config = dict(
    num_attention_heads=6,
    num_key_value_heads=6,
    vocab_size=15514,
    lr_mult_o=1.5,
    lr_head=0.00753,
)
Each number is 128 + 32 x the weight over its row's rms, rounded and kept within 0 to 255. Layers, rows and columns count from 0. Numbers have three digits each. The size before them is the row's rms in percent of the matrix's.

# up: layer 6 MLP up, 1536x384, rms 0.22, rows 860-891, columns 96-191
# down: layer 6 MLP down (transposed), 1536x384, rms 0.116, rows 860-891, columns 96-191
up860 107:128160103138131104103096160137120157157125113121131139129106105125132149161110132104080138140164210120107157115157161110121087152166103107177081085144132106111069170172155113110138078200092118169136123105144103142109127149163119136136140113129191125101144140137095099086076127184124129115
down860 108:161135135097094053132101157143140117162105153109174138137120070090143132104104121147157179119158136056157155140191164136086112113162134091144137122103182107172043122196080123126143149135132119129110162178107131176192104188083158148170167103118162099165101144203150106081087194199117100085
up861 102:138084128099061118140126179185102134077154150105100136169083121142061087135154133103126162160131171173129102163128178139088130197119118107142139077140166144170125142089127171166127155091110123123159116077135153088140093123095171112133122145133111131078113146177131128044139127154132088096
down861 111:151146141178143153109128100036068127129096144147168080179151079131154075117124129124144123111135073114188113154083148202146123112116135181139152166167093087121156158147110143125125131154128144118097163057097146142144177089101111095145126079160097158151159111149094163155104193168102046189
up862 095:153113127099141155135135129067142177103091156106103050188114128115105111079138195130144123120110108090146111164108129106176128044154122185101142142113129103147121072076154090175158137149111103067112130052152147103129150117120139167072128153154154107131117139075112102067150104141133143092
down862 098:135075125131133105080106111129130108124146106160168160107116123102154113188115116104080103132115115127095092075133112105117170131099137181176114171159124197145135158185097119101147111111121083129132184147124156169161124078088094076100109105088126150138146130167133160137080145149133094145
up863 102:045109161167193165098188128114106100124177085124112124120105080106097141133142185106165127132127155121126154119128151165162155115044141159091200120124067160072175147151166107145124197128158094139125126153166118103130167082134095165105110085150115100114139162044120191120131178082138148120
down863 100:091125144114102060119137129115157091097128139103161123146133055142161103079122199106117136202161129091147129111158120153178017113100086146119133106062173150106143120095097146093148128160147188036085125135099185138155136092111034130185159143106132177071120091146114130094096135175106137108
up864 103:157118142138121150136110118149147166126129134119116081179130167074073104176131124138116146150123168156141073119157150189137095080065118125063066095092109174161157132101132122090161088090146079048094206099075125161076126126150127111168128113104116135130101158135139096149098133143109174078
down864 109:171134079129107103175111133103171124094141139103071128157103132114133104145147080142110117151142091179151101159126127164142141149113126075113091190113108132103117103142141140155085160125138093103094083149137137188072161108209058051081149130092081124126070066113136152131113100100194187149
up865 099:100137121135181129062154142086096181130091179068127115189113087135164086104086115155135165088173059138118107095062190155103093129133141135109131162127150118123116147149147154152136111170108166120149125098099192167108099163168142111126147108128170076158102116151125065108135078119172102070
down865 100:148186156183117134100129145124127086115085163094113145140129094065097153151168134138118155105088118120129125144110118142134127168108145080131115102186128143098116121145143171192144205104112189161193130100186120176079085169120145078122153113135088129167148096148124153100103194134169072141
up866 105:166107125149147146145127116043141154145182154084153109123172089088112189141156136129147131119092113105131112063117137111089098150116143100156055156101077087073193199107137057075111157090176182139083124141134173157125092148127160112102180106166109122095164133116153146170170124111193046140
down866 109:170151109135147099102144083158175121095124161156147089130132104046102174161100108145119080103133156178095119123188144123069126155090149136083086083140116129116164126101169193144128134091170154097127189125142119183088169145156117145108158114180147127119142135121113158231095126108127181146
up867 089:161088113162167164114134140123187134095160040174159120096050083095170196185132089141166145145078150090130140075116156109099086107112136120121119092145098120124118140115091183064105122150096120106130061134157176137101092175163142118100173088108144160195199079196119081145157149143177109117
down867 095:128192131158149189108124099187123114102132166118108165125151132165115157106096138053103112064226148109158124137162149170140124121172078121143141130108090115185123102141103151177155146182123184132117132194086092154126139070134087140178092186088153133129114154075135117159142118129103204137
up868 093:099046169149155115162133089199128138173128070079155127106163110167091148143123115117163033170140161208091085132129104091119113129083141182110100128147161121146109116155170144111076108133153155125118119138129069162134085168123178116083152156129157153188078150099063142081090127138159114088
down868 100:141121148078090172089110098114100112118117174152101136144166120117084138149144133091073115145139076117141115154092126175086181089167171110179119101086147129230076135161073121097115113127150120166118206163123209100137153164113124133128137152121098210181177095110142087100147045134106109111
up869 100:149099144186189102112135151168144082074169154108160145142077168129125096165099185116133136116128159117150085047142158059088133105093136099117195163173126134095151107086175128177057159168087120166087222125117078086081135106152111201184104146144104094137121149177153133132046104145134099082
down869 100:096164152082132139156167104104122161141133139153088083143197089098138127111089075165139153174085139188117139194105059186130125175189152088162119107124123144169139121105069139108174143073139142061161043129129157127172129135154134092114129120064155181139110143096097129130177166108127129166
up870 095:141105108106112086143115123142092125135104126133086119138147099101104136108070212139114134152147097102116118168200123113083157157072145147141167140130174142123142047104117059085122145131133093134085129106092124121150145067128140144126063149098127155188127103189124130137162153149160092087
down870 091:135110179121084146124116086111117146121131131119159124132121188060128142101111069058125104114148111138141065140174137160150124117169117096099160123067113089103139146149128145069136085148111112130150184077136154168192127170156152165130147132067156141085133158127111123124174142123108131149
up871 097:139189091150099100162146119167094101144106119134159140091212148096174139189138137167113147106124182107154096145093117084111114119117154121125103093077151105129090104125130124074111146089125102116159039109120156103105124140129126075097163148118137162113063136119103124067089117127147115070
down871 092:137149149107155202112127113137165099136112133105145099105072143094097147096065095161165089166119159153096086095108164134163105149115137086202142129113119135125177117115171170150097132138140070157149102081175199121137139136178151158104115148094212131140118112150195110161096068112177096163
up872 098:160119101105093141128177161108133132161097128129149156068116158142168145146144103144117121138202138191099139091147118096159137115115155085102103098168156105075086118123184151110122121091095101164150138129095170122181118077145167132157186133092194095095101129113122140144150093168134109134
down872 090:138101122107151163091144112140120153132081086125103112161146156128052111204088118214159166145134148127109091098159160118142106140130145156174129135111156122059135129135127130118102119112177129121097115077185135097129129110142086100105178170086121089125094083106089168154097135109120119105
up873 102:098171152144106143069177134127130159109086126102134116131136112153099128159152129103120129096096064133121144140149100167155124197152156153161140132175135118167101118104131053148148145165164134132115117163132116125164186157116107088181127141119140088171052171141142133124124093139141132185
down873 097:201128169104183166122127085148053111080129152140127191114135108095155170090023154139101094114118104095119119196152151138100143115102173108146104163127135066106106089102076156131163099162102086129108136078053145148060120075131161117131142155103099050139104140129143101099144189121101157096
up874 095:129159106173153094172141101077069102074180116130081220165119117127082118131148142119118142115121119099123088119083134079151064103145122140162148161178135106119150138091129117072131108102085098092114119151213106077099130145156117147151108113143157141077111156140065164159115099147140126143
down874 092:147084137096097106150171109151089137177091137093209079069138201170194195119166105171106093133129154155105069202145148097131149154111113129136108039166164134138140121213170129113160138130109158172155146099137151131097130083122113156103165149138167161193134153082124138124099133134112172096
up875 100:075085094116127099143131103111115143098159162110077205133107157116114086134145184128127111089106111104147095123152123111169118084017152121134142093103148137128081131140122080045052156121173110140088168108165167104084153145098188126140089067138157113128087121131183153133153115103104114086
down875 102:136177113157130159120180103128134113163088058172100084121144129133107170117119110167149143124068088105107154050069129125179137125187112119112174167165140152123096075142143124107131137099167126103095143134078193185117161111170134120149119129058163143110079069125104074116118141124181191078
up876 122:157076064142114161149147066152135147165146124107114147134164095063049114126160116132088118134121073045157127141138144196119184113137170119166107096136071111109125151147100159110111129161074143176122119171154175094087081162169126123129151163085081200181127087108120160139053132079183157157
down876 119:123113133146114134112099071121149151099127144099140137113133106068095110147114146072119126118156079118138120196164100166153130095104147107107116126132100156084120183156110159133127087242154149079148189148131151158104114163122145157151166148054155162152139142127167149124120192157148097106
up877 097:197161133137072105095121130142127058168112161155140115113118131089133135136155172157153108140122134158074154058071058107114098188084103168134171141075104146121132151096139089068197165115106181109164078083137075104129100146142156130097112093115132141113082137084117141085138117151109113092
down877 094:182135159096132123167183118137170143087127125137217167109139152133193089150154095153155138047102111132096151175088085133159135099150171065157176111124135111151113128165135176147072130161091169166159119133157078116085070147128092152120133231159123178164063118145169141123143138094133083131
up878 103:123165124160087072105125092202090096169138096094111178202092140080119155167113107145163169201106164112184159109156142150091104124212118146138161140174097106126112145143141136126127071134141142094110123132102146143117158093115124158132176192175173136134104130057092188152109078139116096148
down878 105:062104126105178123105141099037132199170110112093153137082157118121112171132105134152098080212077151066130128172093111168116121121093055037107050148104176172167104151170128155088115112127128157128116110152129145164108159118105090135155078129071147116142114167144154072126068142103130142172
up879 108:127116142090129148105120145161099125120136128058122112137030146087169137131177131144155132076094103115182213176099168151188131129134137110109093186125112134096117130104090123120087111099163083098164156144146154142137095108149110056153107062092125103076131102130110185220134124206137153147
down879 129:134131148118116164127149098106102080171154141174141191143083105090103106117147168183149171094062170122092141111132130142116083162113096138074141077110119092155126140119128066071123145145171183109142108190119084140102124146129167139139144085055193111134128078109121058108124115134114114181
up880 098:109166113129128141102070172086074162139098105171132084078114138117204135175132116065124074133138111103193024109188157084088045080135135101213138162111094121113136137116129077170198116146102112194137143133127099136114146144143143083138083175136112146127104125070112118081116108144187108115
down880 100:072109154141190173105102046114150109146144165135125197122101155097142106098122160091126144074128051157146091115161141098150148114182132125118136039123144123135104141121090138113179120118146133171131088143139171094174115149149131170147173159139134127161148134137133109108121082182163143141
up881 095:095154172131136069125119095147084078181124075117093167128115104051123116107120115176084105124148136151096185191210156122141099145109136166151074101138153142154150124115121088111140078111128107139139135135154148136067131110124115131098124153112164119122097094140041127112138157155135135134
down881 091:123051091112124145111179153067134118093092148150140119108141194143087158091118168160145086129109154142159126074089155140130140103119199108162127143098176100101119137139086110081101174087112141107158165172089119143172129099128158105196134113079115171119169153173170122180127143157054115154
up882 097:137135129169126122181126129064145141106112162098080144176105150110107109114085123087170147165116156063114147074087100177083136114098157184204150079086082091093086130081161132171111084132162151089145147140116138137086130152117098137090126089143171160122187111126139119130105144156162093174
down882 097:176154128141147107154137141136123153149128126088204104130168158134205130079132141112076198167078107110143061074137126152112145131074131121119198161151126117134133107158115133164133118053120083162158107134105144152150149137095092188178121185078120112134098059147111171104156099120098177137
up883 096:077165103158193105131150133118160075213151167098136110135090122160186133165149150166214152158117116134102096106174121152059062157147098109113087154086162130133127131104093097100101141125120197130107088074160112166074099097177118081114126103121069091230066122122154192142090110131144123155
down883 091:128074132108063092119133120066142111081114114132088102121118104061106130108083170119145103144161115120090109116124064134171096170103117171155049183159164120079113040115116140087114105147093112102107124052074064120121137145100166063139109066092111128159126088142117152147128151139131116210
up884 093:161096155180165133140146151113194082119133159129075126173132083126141185087152148131119146135119145094155121139141158051157174130122140110149076194103177052115102130150141109129122143105129164152137237104108122114133142157106105090128080191133132109162073145116112162163140155158141218124
down884 091:115106173122144154139116088095202176178149088172133168143135123142129104128159104046087153131086075210160137155146132140126135111111123082158125206132118105169199105155133112141136134110081047159184115089107073101118185128154190168135167179107133113080079110115088141122080100137126121117
up885 099:169145174100159129104186116168147058174143147150158128117104089150046080184162145100167100186160131158134123135181076123151107081110170105081170063115130149155093134109110147101069111175163093179129122154161145079124131136093171176161135160105081079112132142104107121136108164091123187114
down885 092:184099089169100137151089146109121140130123097104119132153074111116174123149086093175095225107120110152110120140074127102157148061091087101112151114097136133143071105107078130137142108141075147135129142132120180133117079158148136062138133135133129115098075090100096142088161092101142134096
up886 100:170144128120134154095109143111239130116119133141136137158101093116135153105139197108107122126099154195113097145115140180131152151157150121106086179141052146166125122113142157201129040183142169133136120128123093117141155079159123112139131107076115135173100098128180072134087139161132110129
down886 100:125166110090128136182127144138159138122129175107111131099118124088098147151155144127163164073121114171151136179151118174150109169127162132172075144120161120159097130138103135140142057113120144131164125105133138182155165117130112122147151139144194161183158127102053074142114087173135130111
up887 102:111200106143119113106191088092174149098170077092159126166100167164079141108120079113134154050144079161167112139193117125141123119136088098163198156195146134171189076112132139143107148130105109118116133118174108102091131127169133123067132129116105134163143162146151121134189102121099142107
down887 100:138112120126153133080148122149093147161146137119174109138168159098123178138128097116121158115135130067144099103081123168060136133146065134097123155127157194141105154114115146172132124060142110140108154122127078155147162104120106107140130090095085058196158066099151145179136169053118178076
up888 093:131164104108098100142110138094159114144151091073153092112096122127183082115116090141150105113111132100083093146107117137101122128109094088102162083146149120126169129112125159092125083116123100135095125097136101131179105162148168186122147092100187132032106077145153072118121107138179109068
down888 090:131132083170175200057168109151151157113134086121120134120107092160143138138155176105113210127161152125155114106179122114143186147073145162127143145115150148118129133095061081173166140125141160088082145174151107111126134130136116147148082128108130158162179179130081172144161158141107147144
up889 109:109150130144129193128111180144131111136065124184132121171084139147135110175158177099114151110145132124122130138098131164102106139166130124070104183095170149122097165137126152085130156118151128140086157142129123139155170212143184139141092140121135123125106129104144117136113106128183126101
down889 109:166190122138164200108143159121132144103126135146122217183146133129117142122109215135110162117188092122142141120144114122141110050126090158139156092081141172123129170118140129140127129080130145126117157089103135137119126154135147070173111113140102198131136089174134120133101126126105055167
up890 100:129140138139141133109162135133148070125110030050165123164170179137123105163118146159127112117076106135083199075129167101140130165091135145093138152139141071146081176100169158160152116142129059215160147200109060134108114123141144112179092166134082114134157100192160086173163158137124159167
down890 108:075130137134119088114096085109106122081162169106063169102083145109112137109110080140066124120086121102201160149131141113138119161118205088112141142096130129156107091183140120134109123124102152085072138086113148148147146141160155131130098082189131146173082151140083127094184102147109070184
up891 093:132100118149104100102131137136122118073119138126131139116061093114135157144077124174130115147119160121163115136162155109143098151177114175176118116092026073109121141079114135155076161122151117109121144122111133149110162116109055177091124112125067056129171063131103074133130134097111110141
down891 088:098081101120120132111135150098158191146169124165178082162155104162084187097116135149162084165167146125172124112092101152072189133160087116096102076173111191085169147140126112145142082164082145041135111137070133143156129170146079077136123158146120126107141142122118128114150079099100149146